Weights of a small GPT-style language model, trained from scratch on English Wikipedia.
Training: a variant of SOAP for these matrices, 361M tokens, 7416 steps.
Each number is 500 + 25 x the weight over its row's rms, rounded and kept within 0 to 999. Layers, rows and columns count from 0. Numbers have three digits each. The size before them is the row's rms in percent of the matrix's.

# layer 10 MLP gate, 512x256, rms 0.159, rows 459-509, columns 128-255
102:552523529508515440491475499482545473509528540481497489545497495522513511492500498502507497490491524500473475494437499512526474491481489468491552504529495514506479501498474522514512484497475478458481488494457505492505486554553476458504513498509523487482477505509524492521536524479534504468471473503457559531478509494511554459456447517497529489507534504517565490519505478557481506477523
105:497500506493479510476498531512468512523519501523495535502481457495520516480455518527509527471514549486503503478507479482544502474485528500481564482525498478504500446512491495456510503485433520531543504474524474519505510491481490508531484459508483552473527496516498470510502478481529553525451499491481522493518481560554499512465535484533522483520503476510542528534546515494504490533485
095:485511530500505531550468488501542494503495470462518505520532527537502472503537487488543483535504493507505452521480492497498504458538517537512497476551501490479528454507514499499509548498491480511523542521504548478474541510516525522486444544510489519523511477559498536501494505507535535508531522505526487512502489455509518457506463496534497466432477501510468557496499476482485526543473
098:473490513505455508584487485492536480461467499502496506480475526544508487444469513537497467506536497515473513489542521494504476472471515513470537525471510466491473488483520474506469542505501486470554491481504542490508477513486486469518578468453534487447507481506484511516518486508490519511466503475517494467470521475516491479501506497477500519482473509493483529526490508512515523485576
100:542428535465503503517504502485541490501468445479525534486515516496488526483523464502511528481459529550486477475509474490513510526549492508491457508502532446485484499488507518516516536490538510539469535538487515490480520525477529499478472529554550530538516497527503496490490466487562505505492504529516466458498522462512502482530513515511575478535514477533519513524461516448475507535519
100:564500504485515494486508478462534529505471502494481548524497529497480497544488514491496543524463492502458503485482505523567492500495495490509471516475460521480481493536515477480536529510502456521481524539522475500504458485500527486494521494488527530475505476538498482481500542511507493486520484494449487521488520518504457493504500495484534540526471537513455532499526470490519482501484
099:481501527468490497489535514536533449472507506479540490465487506530486500500511554500468513486521489488461495465517499496523492499462509490503487454482493475491525512575525550500518532508546552474488518496500524478467479503526503495518505488451510480474500500483479526475533527502508507503537488489499485446478472483486507506506471450526525496533525529493482512537514453479520528518521
099:507463524471492488506486550482543479490439485514507479517518489483513500542458572513522531482463532527492505493478528507486524512519471553497484522476438526481495530468474489508482478522476484494526534517524517460471516476514522528488452524515498501515513497496508509488511493503465448495443532493487535538460485411529475494504472509494540464463524476494504497479502465455486546459507
100:493535534516491465555505443492495486514481503540495505505480500467530501467506518498493465504480468509520499459504493506552521444493479458492448500491488511522551510508491506517559506522513484504515509475524515516474491526475522504514491540480471517478489542510501492536496517472509498525513469495476515492518458497482482485508516493508525483474514520515510487508527530475473522510478
101:490498513503548455461462487518499510519518486509510503510503470499481505528476497534482461452516493533454548462508474471488504514514536504536483568497505501503512485554516486512469536536542476503471541497512480520539514480518517456500507493531473483511487475505536525458478476503528505520486497510530490492480553498507539517557492506514528525475503536481497501519504496467439491472475
097:542504524513493439506457479456478486506466496499453529521487510518482472489475449500501478549531526497478482481503514476492473498461476537511548529499490547488513464525539477466548473534546533524490445531512547488496464525494511498469526498484487519486485544503458510480509575516454483480516494539538553491494488469520504475503470468505533487500497486503472500528484504476458504518521
094:485516504521508499450500477524528499488492462463525510536517557476419458484500506506463480503426492513505506529511520501511514500471540518489507464488523481468490512485505539514481484482517507468475501514499528529474464478478521487481508532497495481496489502496554490485460505499501483505524480504520513498508495473507528537557532496491492485489513491497491512525468475527469482490493
100:474502492515526507538469506503492521448515519510482506488464449495514514464506540503485521535505476487433530490481494468506515491513486504463524503469495494482517490493484538520479548511493513510507531525509538503502534491491492525495514504511474495490541468477440516470496492469502533518503470502484529504518488499530495522481516505482515494517511516496510463544511511520498465503488
099:507487521483560523461493469494519513454525479456533508568449497501538479493509482455499510490499500500485492486516524497478513419513516493496477509426513465492499509503519479552509530518498493473469520437523517500564464495476513489535476542540487467502520505512457524504487510475507491468481500465512495474481473489490479474493468507475491493510508479487494500504475506460480517508484
100:495502461508524538481474448498524500473454531517471501518486479491471467477523538494465500462501510498546473473477521520513496481487515487491508473492547486493530526492523531540494496492536523490466558458522512498465487479521485505504488466508520531450526540459481475471450506492508495511531485497527504478474544506527467475499527486515529498463524524481492516523495521506473509512509
098:492485492503517467461520486496472486500490492526490489536501500507471471528465493537513474511530489502517468498490508499487506513480483495508463486457517495506559519516474508484523457507509504492534542517496523496457502487500468482560494509506504476540478479483527490504557482463522475496510478540538479542496539495507522532497494482432502496438529506528536546529501493486517524555431
118:483484522493478512443538472506508502474518489490467511503471529493451513521510512488558538537512519540447487505495514551515504515514493526482499503480554500496458485519518461428492535507512473490543476490512487482530443474517478514469493521476505473491543460558500484477546489525533451509555498497530484484517524545522467538518467513462520518546515478521521524474520477480523491484542
107:527495505464504491511546490524530491446522485509519486516506469461484513489550477542491469484480518481525509520475527501466519504456515524501463512539503501531536474491484515464538513481508475471470543460510471514501470493499436512500511579469512471466527521504523517501510465488487525457479463492555521496550460477487448526522486513504517501495500463508537510529491514460486517489456
103:501455474451501496539515488470500518487500503502522504534536440508509461520495486479482493478499508507471495499499502475506470515479486513506463486412446490497471501486498491473514499515523499529527542550498503507464519507484479480543472540500488475498477516463512524534526475492509501544492513492525477525488480477499488516474477550412486524488483573532538463496508521508463525509482
098:511510489536505533526493526556482525486501487548528525519537498498513513477571490469481489464511502517481537484459498500536513490470529472531545541529498476463535480512489509482485474519522513488532495548521522549566514516489504470495496508491444494514474539509530511479458465491499542435486516547518482537495530494487520499486498450539545484462514501481506477551515482482494502487528
104:558481501516457475508516511487532518459500556514458508494484543467492547505485554525503493497497506548479509535526533499506512524530524497528478512483560510483511504527488450487477512496480499505488518517476528487519426512483510529430474519537497531499484497503517503544524471525491514449529528506493478528558521523492470546488499514522532529540507475507513514470471512513522496456467
097:535526490506474486466512546499510470503509493545461507506461487532491515517536461549506518543472499556490532491495482501479471474518501526476486500558517455493513455536483505502452488452493506461539509490499518523518497501487500516487511454525485481510505540477492521544511476544506491504503467541536451539480532484521501441541514488505469519499467490469512509474529516507527509492472
107:476513500511494560502501505486526456483525495499497530521496493506435442474515535516487475432546520483482462485530518524511532505463498551482502509547489460510488524520494460507506495518599487510513494501485492515454542531488465506509505484564470464484532494462479450527477504507487448522525486480494511502483516522468491510502485516519529502534510505517499522513510477516502544500506
101:499514535504527547493471497527513460531505474445491499536526511547531534525496514511484466511449508459476485509501459521490519497505517541514463494526444549506447503509500563479474483495530502490544487516517477518518502496521527567497510504470465452544549511479511483513444495492503503498489472500492504512542500459495471513497497481523518488474500498526505465484531507501497527474468
098:533525507538517475526503541487475505533493509467510564491493486489505502484504483512444499493452485522462530466520515498504543482516543477514485491483500532521501499476471513530500541497517474510531536522490461542496484502477548485484463535485494467526497529453474481499514510491499510493494514527523494476508489477480525501483505480498500510461468543523559503477475480470483525518502
097:538468487500526479463527517490520531507487520497524480500504513525503526488529489513466482469457508548498436524468510461508495478495464518476510520534472515493533450511464522472481522482501491486532504478517477474513522477506497481492510521482535461494517515545499536482498530464468531506514495505522452456496505497492482476472501513520524438497483514452447496489477488511493481496517
105:518473500525462491517558496511501472475503525491490474465485476482485500506502491501500536510492511521488504493516499479495471497463501480528521465522534457514513428498550450513520539487478462476485491511493466503493495513441511507478540482510451458467494519524475503512437496549477483500501487519468490507475467481497455486547495475467481510471493486467565483444457549466482482512473
096:514461524500511492510496557459536486507511542489465475514476509473452509468481539504501476508476485471464482468518508527513506494497492505476445503531470541491488469482522499454451511491501518545521497461512498497451473529529514477518465531506479491487478505494505551535478536464505463497520465520532459570501498501497486513501503488455488492493488502483502522500499503463464524498516
099:493514515474518527521520487455493512474525511467444484510528464494541480519485500500510488477473466476539440540500450474537498489482520480515466507519497475501477535524481464509512533485478452492513519515508454456536497484480526456484497502504490491482516517476497460503496464500536536506521494513514492510475502538542476519481519513516544481479484533518507524453463461508471499487476
098:525541510468491518510483466490516446469499482487521533467470510453526493498486480437500530508496486499431528531512496528492499488503501483516529543493524470502492514554485502540522535486481499489504514505489468486514455507452482455503497481471487443481522492496519526495488459457500466481491476510489486463441569532500528500522509535478516456538521487485477474498481472491465543475508
098:550477486542503496518510515484463515496503485488449499515471463453499501563520476482499529488482488522481521482570468478532558523497541527491510525509470446481486495461510501497453488504523450489520516469478483531504509455472506530450448491502506530504482515459471492513517486482518523510476521497507471483521480515461534513500475514492520486516513509495503464534494505518474520491496
103:544541512505457503505524487474530433542498452527519518486510456444485465516489489520516516509493461503492493515516494491527511510482523511502469470549488495496476527539493512494483467532492504502488489483521507488488530534515446475527484508533494451518474476468465511537523500509509476503484499511467524513497466485504497484523462463478517504444490516481537495531503539467493534527555
106:447484530469499516476489546493487472463518516515479495484568488498502470503496487531485469498488474493467517490497451553473487504455516503495494529496475504450483452536518522497482540497476514487519505508507490480496507454472528439497502501523506488509523484482522473516535496488485547485490489473484501505510478501530519556543532467527526454525530531485531527463508498515457506525506
092:476494511512473497463503498521514495541484486516491487493461493492520461475498458518503500541472536495463494476473540509499526499478468514487488505465532486457501449506523534430511484483526464437505539451510517520519484501474492503523501488499442462493496530546465518460528474486506493508524492545464489470524498513514489503538494487499504516477472466478512477504471541502488510487496
102:457491476480543466452485513539488514498497505515488537523439480494482493474492548498505486515515495505457526503524513510490512482492520491516502508492481489524517492485498466448493565483470537512524508507505514538474525521497509478433495555523491477529516527531503544512486498481443480539528465492491538507545477525501450514486498481487532505504493491527481484504531507511451480481514
099:483537416495483480482501506479537548494486522508516484525519472423507512481500524492527466499524494534491494498492504535496503469470480475537522494505513506482527487487459473500496519511525541516526518490503481484477501493486504478501506479484517529487519506463466551502514535548474469529469531486514452493484479477465530506498525531508551483498517464534507574488528487486448491489511
103:479483510483486493469487537523494475476481515526476501515498491497505473529543514502476470502508443497485524475507492489515499492495471528518518502489483537464504512483515457528526479469547575499498476563535512516485519510466484491499510494504537513481484480553540515480505511453530505493479460458512496484461465468523495484522493534465503468510537529537489487493521508507465499477494
090:506499475519455507495504486484482518462483542490522480459486495495487465528451498533519504490523456545494506516523466524490490524504489517497472517463519468492507527477503533502512540488490486551490502467514501517500484494511533484481507477530532585509513472513488523534528527473451486497528515500495516488492496484470474501463509470480582495443548490510503480491507469505492534500549
090:548481492502525508500487484469513507478536530516496488536475490457457478490476472487504531498522549539473475491461486528485535513463481504509499502477517489513495494525506501481474529521501510514503532509460504554510496493489525506489527507506546504531492493474484452525512506474484499451506486517471482519514507522507504502504502491487510500496543503487500465522482463521490481487508
099:507455492481499531521523468533478473458475473540505485561456468501529477516475490439503484481483532528486490487479460518480537495487494516482512493505514478473487503495528528469465533511507493445532520513523528526503524512487547492493510537523493516496490534497488510536468493498518480483511550529548532511507490507511451477465477463491510515450547502515491508493490499496455545543496
097:533534494551553526498489492474510488499495512529507523515533488553490481466470534488513493509508494518485526534474527487462534522494507479543541519525493507493485484535498540493463516486452497468503563501546516521463508466474462458472501515483539492532481560497513483499494496485504532516488485439511483495493491466438530484573450487508541515532512513520481519497531458500525483519485
104:489543485516503523513520484519488495485489518471509542495510504499537551463499496521480459472492477507533470478498551482512494510492444501462505524512523490511515505499541505510518494538510501496522535520484520486501504498544533483498500483496524517521446503572501524561512501498472519511497495548503525462463496519497494534495515534489537527491493532465510461474477533466473499505503
098:480533458525523515523499469505494543498546502517509525453505505501519473502502438515478515480529469465495484498497527510539504453495498430492543468510489483485445480475523537490500492484513483497474429560500488544524478516488505490499535515486481505512489487499494512517508477494492501507498528502480519543474537450476464495467474483458498493466517503529482514526512475478499481490537
099:492466526500486473517466511491495479499499482476505471489470539517498519518556511490525476526502469524539527526524498493492507491496519482545509520454491569490500448509500490527494494477520504534520498522483461459482505491490514457454494497462512493529489522510515504477498513502491530506538526493485501509499543468437517459474493478549492557513458512472503457488494491484491476514506
093:499506523530464521522564453450511509499521510484509481479454482484537460498482513489470507480493452471485478482507529512488488462515451499477479529490476471526488549481456557508526490511515519505455489481466452495483526491458534491477492468550496498512492469499490517509533510501525476479512463504514516487500518476515498523493483527521534478503544513506510467506527527541497546484480
098:536524449510493490497544526531482463487530489506519490532509467489454490477492471521524499450510529460490505556507492516509473525469533494503520494510537489521491466483502518498553507483502481453551489468563485490538495514449493511500537485466494521526472541495506490472502506500541486507460487473480513502504490477504497523521519487451519506470484527480475537495509545499468502554482
094:541540523471476489510513507461483481476515522493492517467505482526504486549490522534517493528494491521524463505539491517495534533478523500515494528506524483486521465495506496477509511536503527528488521480448520495568479447525534493509525491494521525525533526457471493453491550491475526478501554488543479451521513496481514526517494527507511493548472504502512539508512543510465458504528
099:497489499485498497464470453485511506497504479486479483488517488484473510504524481533535507467506517515547500527486507514541495521500544497485512485446504536494492524481496500501508490494530509519561512506499482484495456518490472517537461479475518493504519525518464493501459508487521512489499512479500492498484513551497501459520510493472480471514513549487475498463484509481472473507502
104:481539538481491476516453462490532491470470450503466502515548508550460514476513522520539490467483488515492497496492531470528519452507486492551490463520469536461468509491438464489501505519524518510517494499504485499464492469485554477471454459493518496478446530495492516515492475492489493521492506498497528483511497532513481449501532503513543465493500459536492492534503496534522513512533
102:502521462528489489497522457471454476511520513527474460516496478510484510500506494513540508484509508462523486514475546499511502517480498502476484476488517504526502474435491477484548504487513471515533494490507493499454529519520490452516462524514503497523468453480522475457495512475563509512530513464523534506504498530553452472514474515477503519501536544533533541529525485489471534510517
097:531548518498557485486493503523540517479508518496513531512454497486467471488503478510472474504490524471466515482521520505492537510501453495511502504489493533551494471515527491514522487503503532501531521492496484460455490478491513501549515528476515520499531504458495467483521498458468490525500499529498511450487499479480535506486493455520506454499506529466535498444457510531526549468500